{
  "head_dim": 32,
  "d_mlp": 256,
  "norm": "layernorm",
  "rope_base": 10000.0,
  "rope_fraction": 1.0,
  "init": "normal",
  "init_std_qkv": 0.0625,
  "lr_head": 0.00916,
  "warmup_steps": 200,
  "schedule": "wsd",
  "decay_shape": "linear",
  "batch_tokens": [8192, 16384, 32768],
  "dataset": "wikipedia_en"
}
Each number is 500 + 25 x the weight over its row's rms, rounded and kept within 0 to 999. Layers, rows and columns count from 0. Numbers have three digits each. The size before them is the row's rms in percent of the matrix's.

# down: layer 13 MLP down (transposed), 256x64, rms 0.0739, rows 203-255, columns 0-63
# up: layer 13 MLP up, 256x64, rms 0.265, rows 204-255, columns 0-63
down203 085:460473481510522509529492479532477545472548463456492524470535529482524511525510513516515481458508545497490462483507539495506541473499463507498465474541490504510536488500462490516493505483485509
up204 097:509503496512469487532502547454546495473504498510518467503540492513499483512547504479457447504517471505542497551517464506458527457527513478504466510496530490486507524503521502513526493455495493
down204 093:519530525497560498515529477518472528534503515466512523450537482534452536487476499483496496494487508504457487529476515466499479481489498480517521511523451532473464518533478481493471498530522503
up205 105:530462488510484504480489527503513493541447531478490549500511507472483539529496523470520529555520530530476481461527503495473508509510504509546456475490475478488455494490509503475530504465501517
down205 110:493456508478527467479515511484501482517503535520477499479511495510522517504518535454528490504507544503510514531565528470502473490499467461505456488491497505478514486497458480546454488505512557
up206 092:528474474490457516542497516490523490481461505503503508518482540514496564475482527523485459462488509513510500486498476513504518488526481506481519465519461527493518474451517535477514501483503574
down206 097:526474498484463488504504510453535473485522501541529530500497519443476500512481514486526533497490502500513481507509439527517463472466517471476527493512480546486498497543522548490510533462506512
up207 089:465490471466504482488488504490476510492497536466528515540517516484485476487518518452484468521533485483476500517483488481522492501548557470505524520470512484441528496532507533533459491489498536
down207 110:517491541518472517496480458496523521497544492524471519471484492507503527511499527543496510475463521541536499499525488516470526517480493524476466476507484498516506533482492448472523469496510423
up208 100:444478494501474500488510484507525540501457482541498568496518521485513494534471472497504520518503497505517479551482495487456480484513532472525499475491498519470473530472540526512469482482456518
down208 110:544490465502492483511515490497480513504504529480521473503504445501489527467509542503491476459497522468466519501483497524514491505488441513537503493526489481508473567518464518488513533537553482
up209 101:492530558532485495450527491513488469493465506538481525489497502490518515501500457498503522525496486535475511520509455505472503527499482499544503471466488494480463525449502545496520512525454536
down209 093:521506473525509476474508464450493498497511504509458511486502492485513475469523477502514548510468498515470496529541490445498492514469511539526508482511569480479486513481496487545478526554520490
up210 107:512510461516473496501535544495440478525482499532512474492503481527470479516538499516521492527508519461535548488500492453485568503545499469510507479482495496484502532492485513458509506475479486
down210 102:499530491526507484462508506490521504500523532531521514492469547481504496473491510508495500465478468465537535532478526478511471499516486498512478532546538461472511511483440476482505453494551512
up211 097:493488498475554517492483498461467530555535471501509521515527484533491513503491512494508452520511493538520530470523484513520534520478480525461511478469468447493485506516469511445500487479495520
down211 098:535488476488528479457477527493489512520486476501550499504514488495513517510518466515508541477460509489467514477479457509533491507506508492490440503530549489515480503549498485572497509508463496
up212 102:518509472525512493529485510543452501485527480522501505484499547527514499485456525487506447531462498493498520522488467470464533519520519466484483478474499474535540531510455525473491524480525514
down212 100:531500513480513506487510547505486510422520484481520500487516492490504495498528442512462547499502470469503499539504471498489470503508473484507530492486475523525490499556497540467547482495517535
up213 110:524476474495477559523508524512509532527462495526501546515492478569471488479481501516458522452495501508484516481545547500499489483472534513480495508504498495490471516497513511461472515461475486
down213 116:523531524470524530480510466522496496475516477489514487487481500493486501524487542500542474511502428509504483519480481472524464494487516436527475498523475511516513525484471498572492540512493494
up214 103:523495494444502486476480480532483479473517527504515537477480517530514508502501462495488517516556506504508565519486517536526486427505482527471480487497486487489526482510498527541482455492520489
down214 098:486534520514524539543525494478493479509568517498511499507464468471506490529484456520463501497504502487537458468501490452483507492497506519525461505465519503503533533483532477456533501527495507
up215 099:510471523496537484501515522444471532480483508448481503501470513512500520499499534532459518522493465498511463501526508507507510497510511552512472482453495498504485541468514555522512548470473486
down215 097:501474546513485513451542496473513494479495499532542534490519501511491478518494462485528458514547511488508481526489489516500443489512531466479569517536494506503492465502490493465522489503471482
up216 109:466556536454496508485526522561480528523506521495544463461463503495502482490530490477545459518479507520502504489507507464526481466479495512511477469513493450508502515489484501485512473535496514
down216 105:492538509515471508478469445481511511484519492472493525550488466510476520495519510460510509509493489529482490500469482485496556547472485519491439517508531518553497535503517492540485512473511480
up217 096:478491507510524473519562523511538499487484503477463502502497522476519489494462514530474481478496481469484457543490512519507514523538548515556487475452521493523476517536519502507494477527480461
down217 100:497490487473475498485481512471455501480505502518546458537495500537442518500524496474520522541527536509489538464522526494481449483496468510520505494467534526494508468467506516480504546478513515
up218 107:443487473483513482496546480491529507485479533518463500522468518488510512510517525482506511523501538501499484514491543503517502483489458514477535526432511498496455520504478511535527440472473512
down218 095:526514500503512504504508575512476438505550495521519487479498452472496486535489464514510488498534471494477473496461466481499488528470532483516498469521541491510520494532528496529494531494466497
up219 092:509477520524496521490518496532481486501518537529485476479464479545492502530493485502505507509514510500511538513490475517463424455497491462508545502517462468497530527472550485476531517468479508
down219 089:542484497527488463553452493508534484481450484469503546517494523506518460484511493556497511509489523514471513499458488508538553527521490511516465499500475518502488520460465483514491502505483501
up220 097:512509525489503534505530511475522517483482494484567493458452481500482487500512503503539516506520509469496515481512536436457535527499516522468520501561471512512477460486504481528478490506483485
down220 093:486473513450524486495536536525473550477501498470530478514482485501473530477511503526480516484494486482526500533515517509482538469463472499449559460501518476542471466502520512499529510502499497
up221 093:477486536485499509470498505474468492546478557495471522481515501463461512480525499491525522502476468513466542463486492488500456485535490501476485522516480507467518507506529523571490538478511509
down221 088:481515541457510483505506514555496500499499475512499493502500527506542500524486442502497503491478483500513469507483490559477517481498530482504523535442515515505519486544476463440531471502533491
up222 090:474503521472515491513474508532482507493498523520474465498435478549492472497483540500497525472525510509494531551500466532429485472498515505553500474511506531482506521502505494501507513521472538
down222 099:510520503521517469496485488494512470519497494516507569519549542483507506506478462538549495508517484488490501456487520434571462528504505475483486508508504484509475500483476483511507486494481469
up223 094:497528553467498509523495515483451499511536513551489438478487512485536509493510529525461459547499479496495519478513455484523487472489504547470521488486471486508507485492521516538490499504513531
down223 087:507484497441503480471506512524434508507537496464511571535524504489517500522498424526482510510493525493503502463463506496485535491515501496538492489493472492484484522515513501478502491540521511
up224 102:492573542504509516489524520485505483478517486514528483509510524531452502537479539498458514513489490497461506482503500504502489495471479498507455494473499510497443472504486557563481496519511504
down224 096:525480498492499470528527490512526507531517502473498512473455504512565497502502491498508445471519512502539486470520511508496522500474470449509490495538495487529508554502509484455501444540478482
up225 102:474472511526574413506486512471528477515490488492537470515516499443464498499534527499484506515480515498483473511503512529486505483509518539483525479499505489490521522516507478491525476474521464
down225 102:524535492427488498520510469483528495465498494528453485542524497540498529467496493489498527437496513521507530501466512466490516493470492505536490528491463525502490522530493499497463493529533479
up226 093:495469527474524499524482485476474501487479468523494481462508494485524531519531460498561490512538500481436491548540501527497513471512519500502470464543475508462484515516511526491483478528503520
down226 096:491529472522508478501497515454522487495511480486502524459493489484491523503518519503491519477498487567565509454502493485517502518485491478507524531462525480542505478522540482526477540468455467
up227 104:490499493494484491577509499478487480493485500450487518487519482553492526495457500514480485550518466528497463512557512463473486505511511518501521504525487474524492462496537503468531511486534524
down227 108:512475441489519505471490515470518483497524509473469494477513525479488432512555519493509491522469526508497533482495514493522504495531488532431464486517529493533521522483519504518513512483484546
up228 093:480496545442507562498494507523521507465518483505530486555520446491522525498476502485493513488504525525481522471508465506476507509500487484525513469464518504568470491518536493525496483507477488
down228 080:513503471508542484492515476513573482510497516491476500499531534516490510489466531531530491551494507481462509528517514470494464485526482538466492491546478494479514479477505486472441479479518518
up229 099:490504503480490535491517469519505469499497535539501519458535475505513488549494562487438540528519518510465513489497498504474487527496534497505467487477513465511500488496467558519518491493489457
down229 102:508493521523521530487520470501506492510473451501475503503505498522529519496475496532487488472458500493526493491461505497455514497475514510516526504477537535495469524512442526516504442530543436
up230 107:489483561484478499528510474480478504497488504492519488518484477464541490528530472469487445530485521523470564480494505485508494469507508555467481520542499492514469506541499515515529495484491529
down230 117:502501474540518507450549514492556508540561517470518543494487514513501459514462512481531527496455506521505472509491498489483463487445486489473483534486479494497506501527506499484498513468516504
up231 108:488532530484505462510464511483524494467477547499482496501518501471486466531546479563518460506512490472451451528516528519516506528503508510523518492497531525480521471469516466492533520483501489
down231 094:494498493513515471492466520505526477538528512448505471481480511496459501477516540500476541482479461521537508495484512509465469497504486499448499500527536512505471474536549516520490468503517557
up232 112:464519494474513515505523479479529508485469481455490503519552487468488574484484494473516498505500549505556495497554495531469498487521523508474481492507493477490517459471526539492531484501493497
down232 116:516518485502523491518499484455492499492527493477441505490499458501504533492465480551495479519509496492513452448472476509538475495523525537522486489557489533488507528484482502517504559525496513
up233 099:523571474522529498489513527492491499488538502503500497474522522496508494507509448507514469482515513530481521548480512501506459494528498456448498443528524515486511457485495536526527483510492467
down233 095:490473552481540473533488528495514464502512476504486511489495489516526567490520509527492490503504471484539455472472504492512513495472472537526491516521497489507477533455499433538503475499518516
up234 097:520505501471537489482495504519431517525541450508495497516521511530523456536529527480489504495511497524516468515537505506448483529530496506499463515507516474491479493496479540515461477447490512
down234 089:471500505498490509534493488511480533443535503522506541478545514468471509475494507511485520482510498483497564469457528474514525479479520525541538505499483496475505529514473478492471519543465476
up235 102:472467503471562484512493502501506490496492518488519530477539509539481467498504432524537487464491493528504501525502504500493429457499519498501517460491514498499513521510547471541494489514501533
down235 103:489469507478474526497499477494452501494479518485462481535496509545527464527498544462506485446577457467484477516479490523526504520506519532498474504516499488484498495528483519508510512525522531
up236 103:475524493525522477508537484477474536471493478491457485464520517493524471499516492471547506546540539472493508518485485482487540501508509483519482530485470512485475515473547520483535450503459504
down236 093:493526502537498514496503539515507489482537497481500435487508507472473518487466467535518516496506515458552536494474510494528450499516449496523555493498485454490506509509467520509472525518486489
up237 104:475539523508521459533496551492488472506497497486503457530539484503540494489485508457472476502490466545495499533457523507516499485528476513499501516561497493480504464536496499548473471495496474
down237 101:490480516496524530506487492509495532513507492472489522502459486468465472488506449514533515481551506522479512480528500463473493475464531493488503506473523505513547566482540444507479517510530508
up238 096:494476483454509555478460532497490526493458489526513492482492481525530524496462517534488520528487524487490483506542529488477491497480502536528472480498522491469492494455444515494548513541512515
down238 086:443497558482508516490497478469502497498505501471498548487477517514518502522520518493516548465485498509461514488477535451501493504481546496490500556549459454463516516494492487483497491522490498
up239 106:475510474505543464473507526505484521457478517542487512541503535458501467507478484490492513467512524527513547538466487526485512478504487542503479466477505476505520501503466494469553503544510480
down239 104:481505528513512481527479428480505487528500457477496521465523509502478537527494530515491514523479465504537466487509549516504491544486500449438508486494497521505508513491512493526502465500548491
up240 088:457475488516508493559482514520460508441509458497495486509499526482490525479509506492514489476492534481446514506509504499497491548490513488482524469495500503519440487508531489518559513541520467
down240 075:494473502531492517490520507479490471469505504508458499535520560494491542492499478504517506496467524515517406511455534485500489510483466504518501501531481473491503513562529467511493510489510492
up241 100:487480505463489492515492551475507560539483490495507467535512481519504493521501515536531498489560506496469516454514465508521510468519497513513506482457516496514472476452525508453461510511477514
down241 103:446517519498502524460501476474532527462518491486493488532517540464486540512475478515476487526473475459537490514480533475531469520529497524507473525485468516485498489524506509466523502484541544
up242 108:504473484526484519555513515499511460465475503489476533503463534463500513518466525463488503466480500532494456519525518465477495521513535535478507522532540509471498529465494472489517520451503504
down242 103:501495491506485469516519517521506540465475482470518484544492517502528495541503493486481527462460491521503456523427522457500494491476527555518511496474484487516470517510472504502493496540523541
up243 100:478493503494499578477494510480504505534467483466525499521490495524468553533463508500498518465504500527504497488488494520473477519487529518497486496469514541439522505501527538509541496467475460
down243 103:527494519508503459484499544479495532483466477506469580467476487506481497506549479512533541508458535493476513493487522486516519486498485519514484507531483482527459490510474481550501509480517467
up244 099:457534478450493468548544485496504504486477545490511503482519445542511477560477503474486532517529468501504503539513475495500488483500502485474512444492491532518483477528495496500515506489516523
down244 098:531516491509492530502476501468511505535523526512510507477504513469499524446484491505498471500505474502530501476507534483489485505492492501507476541452484440490538579490533484518514531490464457
up245 098:521535500495498514437539553493493519494489570538489503493485511481487472508485489512478508552497464537449489460527522475520479495520496514483510500461536499498489487506499518505500455483520484
down245 103:515460493537487553454475489490502505520500486467516471477541470492497533523473485516502514518483496531476527457490528489462509524454486471538515524465476496545528539533483511496514477508500487
up246 092:521544500485551502494570479518493513456503523543489485480507497497497465507502438502497501501517482528468559489499488479515492515518465501498500489460488449477537538488502520479488487511485522
down246 099:524498462525488498522471464489489481492508497451446528492538541458521474494515507486495530498487493509481540533498494503532498504466481513498517530486497521526506486521506589481453501502518495
up247 101:489473522502505492505523489465486477415505522508475526511502528507515502532525514518478494491521506478540475489489526497526568492546504533456476492472514547483499472489506519478487531507468483
down247 099:500477438452521480489474500529524466520472492495529500482498482468491532470497545502549475503491454512479496513519502535497516488485490492502548518543517463490504536516489522449519530501514522
up248 099:520470513507483489509479542514500533500512507501506504481484523512453507473491515463503514462487503513492489519543513438528513549465507494484497522486529520473491491508531562479505473432465483
down248 093:500440524471496448487529506488517511528489478493509531514478487510536501509509492504477480473518535469521468523474490528514496453491505477536528511479498483519452505517449508530539504494561510
up249 097:496458560521501495488473502491546512474462503490543532512439545468495475532480504454516468534480532510473495523501475502513494495501530491488500482482477507495470492497498472528547534515484503
down249 100:481498474503494503496483495483482509521517513496459489493506501508494504474434512538498515514505491520524548493493463454506494504460514512536501486454487509493558525512511459486516537583510518
up250 099:550497522511481509509498479503502517525513498456494476506524480554435504472495511509494500507444535501509489522530505500495522482528558482512476501528517446483513489505437491519498496458498510
down250 094:468516489500492476506479509513513494530522475519491517491480495477490482536477460522486508508496465543519505536497483468475504476484542461487540497474546505533535456549572495500494480491482521
up251 106:475428482523497469510509492497502544525496508475463520507481535485494519486454508498481513501538511479466534478533483473517458501508513519485449536489497506482533504472543536506503535478507531
down251 101:517478515465487525460480503473520501452495525510531494488496520521525519479514465507491472471511511499520505517456533544495512451494456530550532482504485486534466522535442509479512500516493501
up252 103:532461527472488463510513482478492483504497529543477526515511476524463487516496473520481530499475511484490491501492490482481503437543514474510500484562531516480477532467501505558534517491471520
down252 118:483512501495452514462490487533522497515486442474510462511468541528532530502486505541494465500499483531507492519516529554500490524481489511481524485470511472500546489532509459452485470495505525
up253 092:491514515469473478508510493509499486561457562526484470496516513518478533501551499482494466503513498519490542504489544479493507528497447508518497467498555508520514463461475495498476485492526517
down253 089:476548500523499465521504495516513510508498476459507471463477482527503485519493509458472532522449472488505510529499511511550519507537499486465497497544556478533462469522504499524479528517485465
up254 092:468513512478495535550514514481547485482468502500485501499518510518473474518504509453476497521530497527489480480474503460545506470466514499502540553504528477523502526488474524450503489504445521
down254 091:501498523499452483532480503524497507467469524549452466513438504468521514505481522520468555515509468477460502506525471517517498507525470525506513485483515498463537508516465499510510497499515543
up255 097:512457488522467490543535525492510503525481479486497514500465508450490512541452521467523477532475562516492496543485521548456494487456524508516507487499502478493492483504489516505486509464498533
down255 089:495504528523481534542481434496509499504482454535465528521515491487514507487470548534505489509527480490456503493468524435492496537497525490546492492485507480474480504505482524517515485493540481